{"n_layer": 15, "norm": "layernorm", "positions": "rope", "init": "orth", "init_std_qkv": 0.0645, "lr": 0.00275, "batch_tokens": 8192, "doc_mask": true}
Each number is 200 + 20 x the weight over its row's rms, rounded and kept within 0 to 999. Layers, rows and columns count from 0. The size before them is the row's rms in percent of the matrix's.

# o: layer 12 attention output (transposed), 96x96, rms 0.0988, rows 20-31, columns 0-95
# v: layer 12 attention value, 96x96, rms 0.102, rows 21-31, columns 0-95
# q: layer 12 attention query, 96x96, rms 0.135, rows 32-36, columns 0-95
# k: layer 12 attention key, 96x96, rms 0.121, rows 32-36, columns 0-95
o20,095,230,213,193,224,197,163,201,200,220,202,174,200,188,186,205,208,201,175,242,183,203,229,196,206,170,187,188,181,190,200,186,158,205,199,205,211,200,170,243,196,237,184,203,186,130,211,236,215,190,186,196,211,216,220,203,219,217,200,201,212,174,190,178,191,187,189,189,190,223,235,247,205,189,198,216,207,167,225,206,194,217,205,183,177,181,206,173,200,208,214,183,205,202,207,250,201
v21,106,223,185,175,204,217,201,215,193,184,188,257,198,189,185,192,210,217,161,218,203,203,189,200,217,193,185,193,196,210,195,185,209,195,189,204,181,201,227,189,186,184,153,199,173,187,192,222,228,179,221,169,220,208,191,162,205,199,202,221,206,137,211,214,201,200,195,179,221,194,139,212,200,201,217,200,180,231,225,197,198,197,207,181,193,219,194,183,199,182,202,166,237,191,207,155,176
o21,098,207,210,205,205,179,235,192,218,196,205,181,202,177,243,236,172,208,212,188,225,196,201,187,201,196,174,234,175,216,195,199,217,178,194,221,232,194,191,156,177,208,233,168,220,186,171,199,186,222,170,211,185,186,164,198,202,215,203,182,225,229,193,200,154,238,183,219,208,179,198,195,193,186,205,225,204,193,203,200,188,213,207,241,213,227,187,214,186,177,180,228,217,170,186,233,190
v22,081,229,207,223,220,191,201,205,209,223,181,222,245,202,221,235,222,195,181,238,178,220,175,232,166,173,208,182,204,202,202,162,175,198,186,198,184,184,231,182,193,175,205,202,195,189,185,178,200,216,209,214,213,205,216,166,174,191,233,195,201,178,215,226,211,189,232,231,179,200,198,206,195,178,202,188,173,202,224,240,187,181,204,242,158,193,211,209,226,196,220,194,175,186,210,189,217
o22,086,203,197,191,180,145,204,194,177,191,206,210,222,223,196,211,214,232,222,187,212,224,183,175,199,176,206,216,181,205,209,202,188,192,197,249,197,164,178,241,204,225,190,186,205,167,178,225,225,182,217,218,188,203,169,175,217,211,188,200,181,191,191,209,192,175,200,199,220,194,222,201,196,255,214,211,187,186,221,185,213,214,228,186,185,189,184,166,205,177,190,200,226,169,244,216,174
v23,094,197,207,245,193,196,223,213,243,209,186,202,213,235,217,173,192,223,263,194,182,227,230,171,205,212,193,175,202,173,208,228,153,216,230,178,192,188,203,175,217,213,201,195,208,200,195,230,158,213,178,211,212,200,182,217,218,207,223,221,208,172,184,216,218,218,226,171,178,184,216,195,204,210,221,224,217,190,196,177,198,208,187,198,232,171,191,213,211,185,184,183,189,191,191,186,204
o23,092,196,223,172,212,207,181,194,170,188,228,195,206,193,217,204,207,189,172,203,205,196,192,186,177,196,211,225,239,192,170,185,212,200,174,218,197,178,218,221,205,208,203,222,218,200,207,173,229,157,229,182,225,210,172,210,182,193,213,213,182,206,206,194,197,193,216,192,215,236,182,251,204,229,197,154,179,192,196,228,172,180,221,229,204,199,203,172,217,231,180,217,209,138,203,192,193
v24,102,190,189,180,208,195,266,186,202,191,183,223,221,181,211,177,206,166,225,203,223,235,218,217,197,196,235,170,214,174,184,202,197,182,215,208,185,193,201,177,192,190,229,213,185,193,203,240,203,191,207,215,236,186,194,176,205,208,143,157,187,193,208,243,187,195,221,192,187,214,213,205,182,202,239,183,199,205,204,179,210,196,184,194,181,224,203,209,181,201,195,188,199,217,165,236,184
o24,103,213,216,174,209,185,157,187,197,183,222,179,200,217,211,202,174,183,191,217,188,213,182,192,237,222,179,246,199,187,135,202,203,218,210,204,207,202,193,215,205,201,197,201,217,163,186,196,213,179,202,185,197,186,191,209,199,190,223,207,195,180,202,197,198,185,200,211,217,172,198,169,198,188,186,206,198,174,247,178,184,178,195,242,195,189,204,226,229,182,258,208,211,245,232,206,216
v25,093,211,203,190,158,196,236,196,223,203,174,216,235,182,208,201,224,227,190,218,212,229,199,189,218,205,211,176,152,208,210,181,206,165,222,187,193,195,215,196,180,210,187,205,182,189,197,218,245,211,185,190,227,171,222,176,208,170,165,209,199,178,216,240,218,179,202,185,236,208,193,202,193,200,212,195,179,192,220,189,194,187,197,204,216,247,186,241,226,199,194,161,222,199,193,205,173
o25,091,206,203,202,206,154,193,180,205,175,192,174,181,196,225,217,176,198,196,214,186,198,215,181,226,192,179,223,203,190,159,204,185,218,165,203,191,183,203,207,182,214,223,197,220,155,156,224,186,194,198,215,171,227,188,193,206,204,209,201,187,236,200,217,173,190,184,189,183,173,173,221,208,208,198,196,201,197,236,192,194,219,230,216,190,204,217,233,220,167,255,209,197,205,206,254,207
v26,094,222,237,209,178,206,155,212,210,203,206,206,154,216,168,222,190,161,172,181,166,172,148,192,221,177,175,183,230,208,220,238,213,206,199,187,207,193,217,205,179,210,166,201,209,199,163,179,179,195,218,204,156,204,216,205,200,217,243,190,210,211,211,187,195,197,191,189,181,171,201,189,235,209,184,203,196,199,217,204,231,211,216,193,193,194,183,173,214,194,189,197,179,204,186,192,216
o26,096,163,172,202,209,214,199,214,184,202,227,225,212,177,215,203,208,210,214,202,224,182,225,222,173,184,191,198,211,202,244,198,220,196,213,211,183,214,180,174,208,156,217,194,195,266,241,207,178,228,177,192,201,200,220,211,190,198,188,203,208,188,190,202,210,218,214,203,190,235,218,222,168,196,216,218,200,214,164,204,191,198,196,161,204,190,199,190,196,190,161,210,182,142,188,184,178
v27,095,237,232,200,192,199,171,202,191,187,246,208,228,187,182,211,181,188,199,184,205,159,216,194,211,232,180,174,199,188,202,186,176,234,190,224,183,198,188,205,202,226,172,206,221,203,220,239,181,213,203,194,210,187,172,219,159,239,207,205,207,177,188,220,185,208,197,187,190,197,177,185,170,175,220,185,223,192,191,200,229,196,205,189,233,183,199,216,233,194,194,222,256,200,201,168,215
o27,090,141,160,185,212,236,202,191,219,205,202,212,148,204,207,179,218,203,241,178,221,197,222,221,197,221,219,213,207,212,207,211,200,177,215,205,226,237,210,193,210,188,224,203,203,182,207,183,219,168,198,232,172,188,185,189,209,170,174,183,217,191,205,180,197,207,202,221,217,230,150,198,224,199,207,213,199,187,175,221,170,186,197,220,203,228,225,201,206,223,203,194,166,197,184,198,181
v28,097,220,198,252,206,189,228,173,215,200,193,202,233,194,196,188,212,209,182,217,222,235,236,209,221,190,223,203,187,189,205,166,211,184,195,180,196,201,204,196,208,174,199,182,172,208,153,166,241,197,198,214,241,208,182,213,179,167,177,202,193,205,214,217,191,191,216,202,195,215,191,201,191,212,241,205,174,195,225,196,153,159,195,175,226,196,191,204,225,189,196,170,174,209,179,181,189
o28,096,236,228,168,170,155,204,215,188,187,208,160,175,211,235,223,173,191,202,238,191,192,209,166,214,199,192,231,197,186,164,196,198,193,175,194,200,183,194,229,183,225,199,198,217,210,195,217,185,184,217,191,176,199,206,194,199,206,222,198,190,219,216,222,225,190,191,177,184,204,178,154,233,225,169,194,206,199,199,183,194,214,213,250,193,221,202,236,190,184,189,214,220,221,186,230,193
v29,083,186,196,194,165,208,173,212,181,261,184,208,199,194,226,194,213,170,180,197,209,200,191,202,228,185,202,189,131,185,216,195,202,202,233,208,182,193,183,178,201,188,197,198,215,181,180,191,200,206,234,189,250,225,192,201,193,199,228,244,185,186,173,192,223,213,215,190,183,184,179,195,218,178,173,207,180,183,221,225,222,182,196,221,194,194,191,199,210,235,203,218,172,204,215,220,228
o29,073,179,179,220,207,184,214,188,213,177,205,197,229,200,178,213,211,237,238,207,188,198,214,193,193,176,224,215,229,220,213,173,179,206,160,221,184,181,204,214,190,207,187,187,186,158,185,185,170,228,239,171,174,191,191,161,206,198,231,204,189,224,199,192,197,201,193,215,215,224,223,188,190,263,217,201,195,195,196,193,195,217,219,175,216,215,214,178,191,207,215,206,214,157,232,177,210
v30,102,201,207,216,209,197,183,180,231,242,195,203,204,183,202,189,208,224,156,223,197,217,185,191,193,228,199,186,179,219,193,171,186,179,194,187,184,203,161,214,195,204,164,166,170,207,168,236,204,192,207,187,181,207,267,204,222,195,209,219,215,222,207,190,177,199,192,202,233,185,191,208,215,186,227,212,160,164,217,165,200,190,214,212,192,209,219,194,218,196,184,219,188,190,201,189,243
o30,095,201,163,206,176,169,226,238,170,191,201,222,218,179,207,240,172,189,235,165,196,199,210,179,197,207,192,194,189,188,223,190,210,227,165,229,179,219,209,204,184,181,214,200,253,236,175,203,199,217,177,201,186,226,180,210,197,206,200,183,157,224,200,195,237,218,218,183,193,173,179,177,210,234,202,210,183,213,193,187,204,217,192,201,190,186,189,214,208,180,191,175,218,230,181,200,191
v31,105,218,185,227,222,205,212,223,211,210,176,186,197,239,200,186,214,195,228,202,167,204,221,211,203,254,204,211,204,210,213,188,172,201,229,198,189,185,183,217,214,243,152,192,199,193,216,223,188,203,180,201,176,221,198,224,198,176,245,214,190,241,187,215,215,200,200,241,216,213,190,207,217,187,203,197,233,144,182,213,197,205,199,206,212,204,182,233,218,190,195,180,187,182,192,170,181
o31,098,196,202,181,195,181,212,196,203,209,207,195,163,202,202,210,182,198,170,190,215,215,195,150,209,199,195,199,215,197,205,194,212,234,180,168,196,181,233,191,194,200,186,230,205,246,199,164,217,190,255,203,211,214,215,203,219,217,185,202,188,215,209,190,202,209,218,156,185,215,215,269,203,208,211,182,199,206,204,197,175,189,213,211,195,175,181,163,181,205,155,212,206,153,194,202,217
q32,097,194,216,178,156,168,206,177,191,197,191,155,175,193,169,199,203,214,205,178,219,226,197,178,229,170,209,208,198,216,192,235,218,188,201,181,220,176,181,200,171,192,215,206,180,199,240,179,229,226,190,196,180,187,224,205,219,207,208,217,202,194,220,211,164,163,194,195,223,207,221,192,203,184,185,249,205,193,217,199,205,171,233,217,210,221,191,175,195,208,189,235,246,216,192,199,193
k32,081,209,206,199,199,185,222,196,182,172,221,223,206,179,185,173,215,191,185,225,218,169,222,174,232,214,221,210,224,196,179,219,168,226,215,209,202,191,176,171,200,200,197,196,226,158,171,211,205,213,208,211,212,213,176,199,188,180,233,157,194,221,185,213,240,189,174,212,202,259,185,229,178,197,213,167,191,205,210,168,187,186,203,197,226,195,193,217,228,226,214,176,201,208,221,221,210
q33,085,238,231,175,203,180,203,214,179,181,170,179,220,190,178,242,226,209,226,182,197,242,219,180,222,180,211,172,197,230,197,191,215,161,186,203,195,185,214,217,208,207,210,189,202,213,184,206,194,207,233,195,174,192,219,195,212,220,196,214,208,213,214,211,156,175,200,206,220,188,213,151,206,192,211,218,184,229,195,199,229,138,194,202,192,199,190,175,170,201,192,212,222,190,194,231,202
k33,121,182,208,190,206,189,230,181,199,223,191,178,195,178,170,192,223,232,212,170,209,227,196,177,219,189,206,204,208,210,192,233,179,226,200,202,225,193,182,162,151,187,200,210,226,180,246,192,228,226,178,186,178,188,190,220,177,185,208,192,209,183,224,223,197,160,180,210,230,203,225,210,183,216,191,221,194,212,231,179,214,188,226,211,213,201,183,202,240,197,241,208,209,199,172,179,183
q34,101,223,183,203,234,211,182,212,203,219,194,247,217,198,229,200,204,178,217,216,188,188,198,217,183,233,198,186,208,191,178,169,196,193,200,239,181,225,223,213,248,206,194,202,221,203,160,189,176,178,210,222,207,227,197,204,180,184,188,184,188,213,203,189,213,242,210,192,162,180,177,191,206,203,208,151,187,210,203,209,206,203,155,189,193,173,227,202,205,209,196,163,163,207,226,181,220
k34,101,198,186,189,177,225,191,242,204,168,194,201,227,222,213,217,172,182,179,197,182,184,169,215,164,180,194,193,158,201,219,199,185,176,188,215,185,215,226,252,229,193,183,215,181,229,187,234,166,165,213,192,192,195,199,188,212,193,194,204,198,211,176,175,234,240,217,188,174,209,198,174,238,218,219,187,208,183,206,208,205,220,167,181,172,210,222,190,191,208,189,184,195,205,191,178,204
q35,090,169,177,215,211,216,175,204,217,230,216,240,205,211,224,206,198,209,217,189,195,187,175,237,196,200,223,157,194,171,184,201,163,207,213,197,184,236,167,197,202,221,198,198,210,213,178,188,177,166,173,233,237,220,190,210,220,194,193,187,217,170,199,184,236,242,219,199,176,199,181,201,220,225,198,179,213,202,185,218,192,215,186,179,184,171,195,236,196,201,203,183,178,201,212,161,190
k35,079,226,202,224,188,180,229,183,203,205,206,193,181,193,171,193,230,172,205,181,195,200,211,142,218,215,171,218,225,215,194,184,180,205,176,228,189,201,209,211,183,164,221,214,223,184,210,168,236,202,233,213,212,231,182,203,192,184,187,178,181,230,173,190,191,189,182,187,212,242,188,236,205,206,196,167,198,187,217,183,168,200,196,225,170,199,225,158,223,203,206,213,213,207,203,179,212
q36,072,235,184,200,258,190,199,174,181,209,194,181,208,182,173,196,172,193,242,195,215,225,222,190,237,207,200,213,206,215,188,194,239,182,182,181,206,208,225,226,171,177,184,210,187,231,207,203,199,195,244,215,192,196,207,195,180,215,187,205,168,193,219,200,177,193,194,176,211,205,163,190,179,199,160,159,210,199,215,169,179,232,169,205,212,183,213,231,178,185,196,185,211,212,210,193,185
k36,104,191,171,168,196,233,192,231,194,182,191,215,225,213,212,192,168,193,188,207,173,181,175,220,186,200,200,171,171,211,203,199,197,200,181,215,176,237,226,223,241,199,185,209,150,213,185,214,194,170,202,212,209,197,200,190,228,191,188,179,189,217,161,186,245,234,210,192,170,211,179,191,246,225,201,179,209,179,201,229,200,232,167,180,189,184,188,205,187,213,206,186,206,185,187,202,191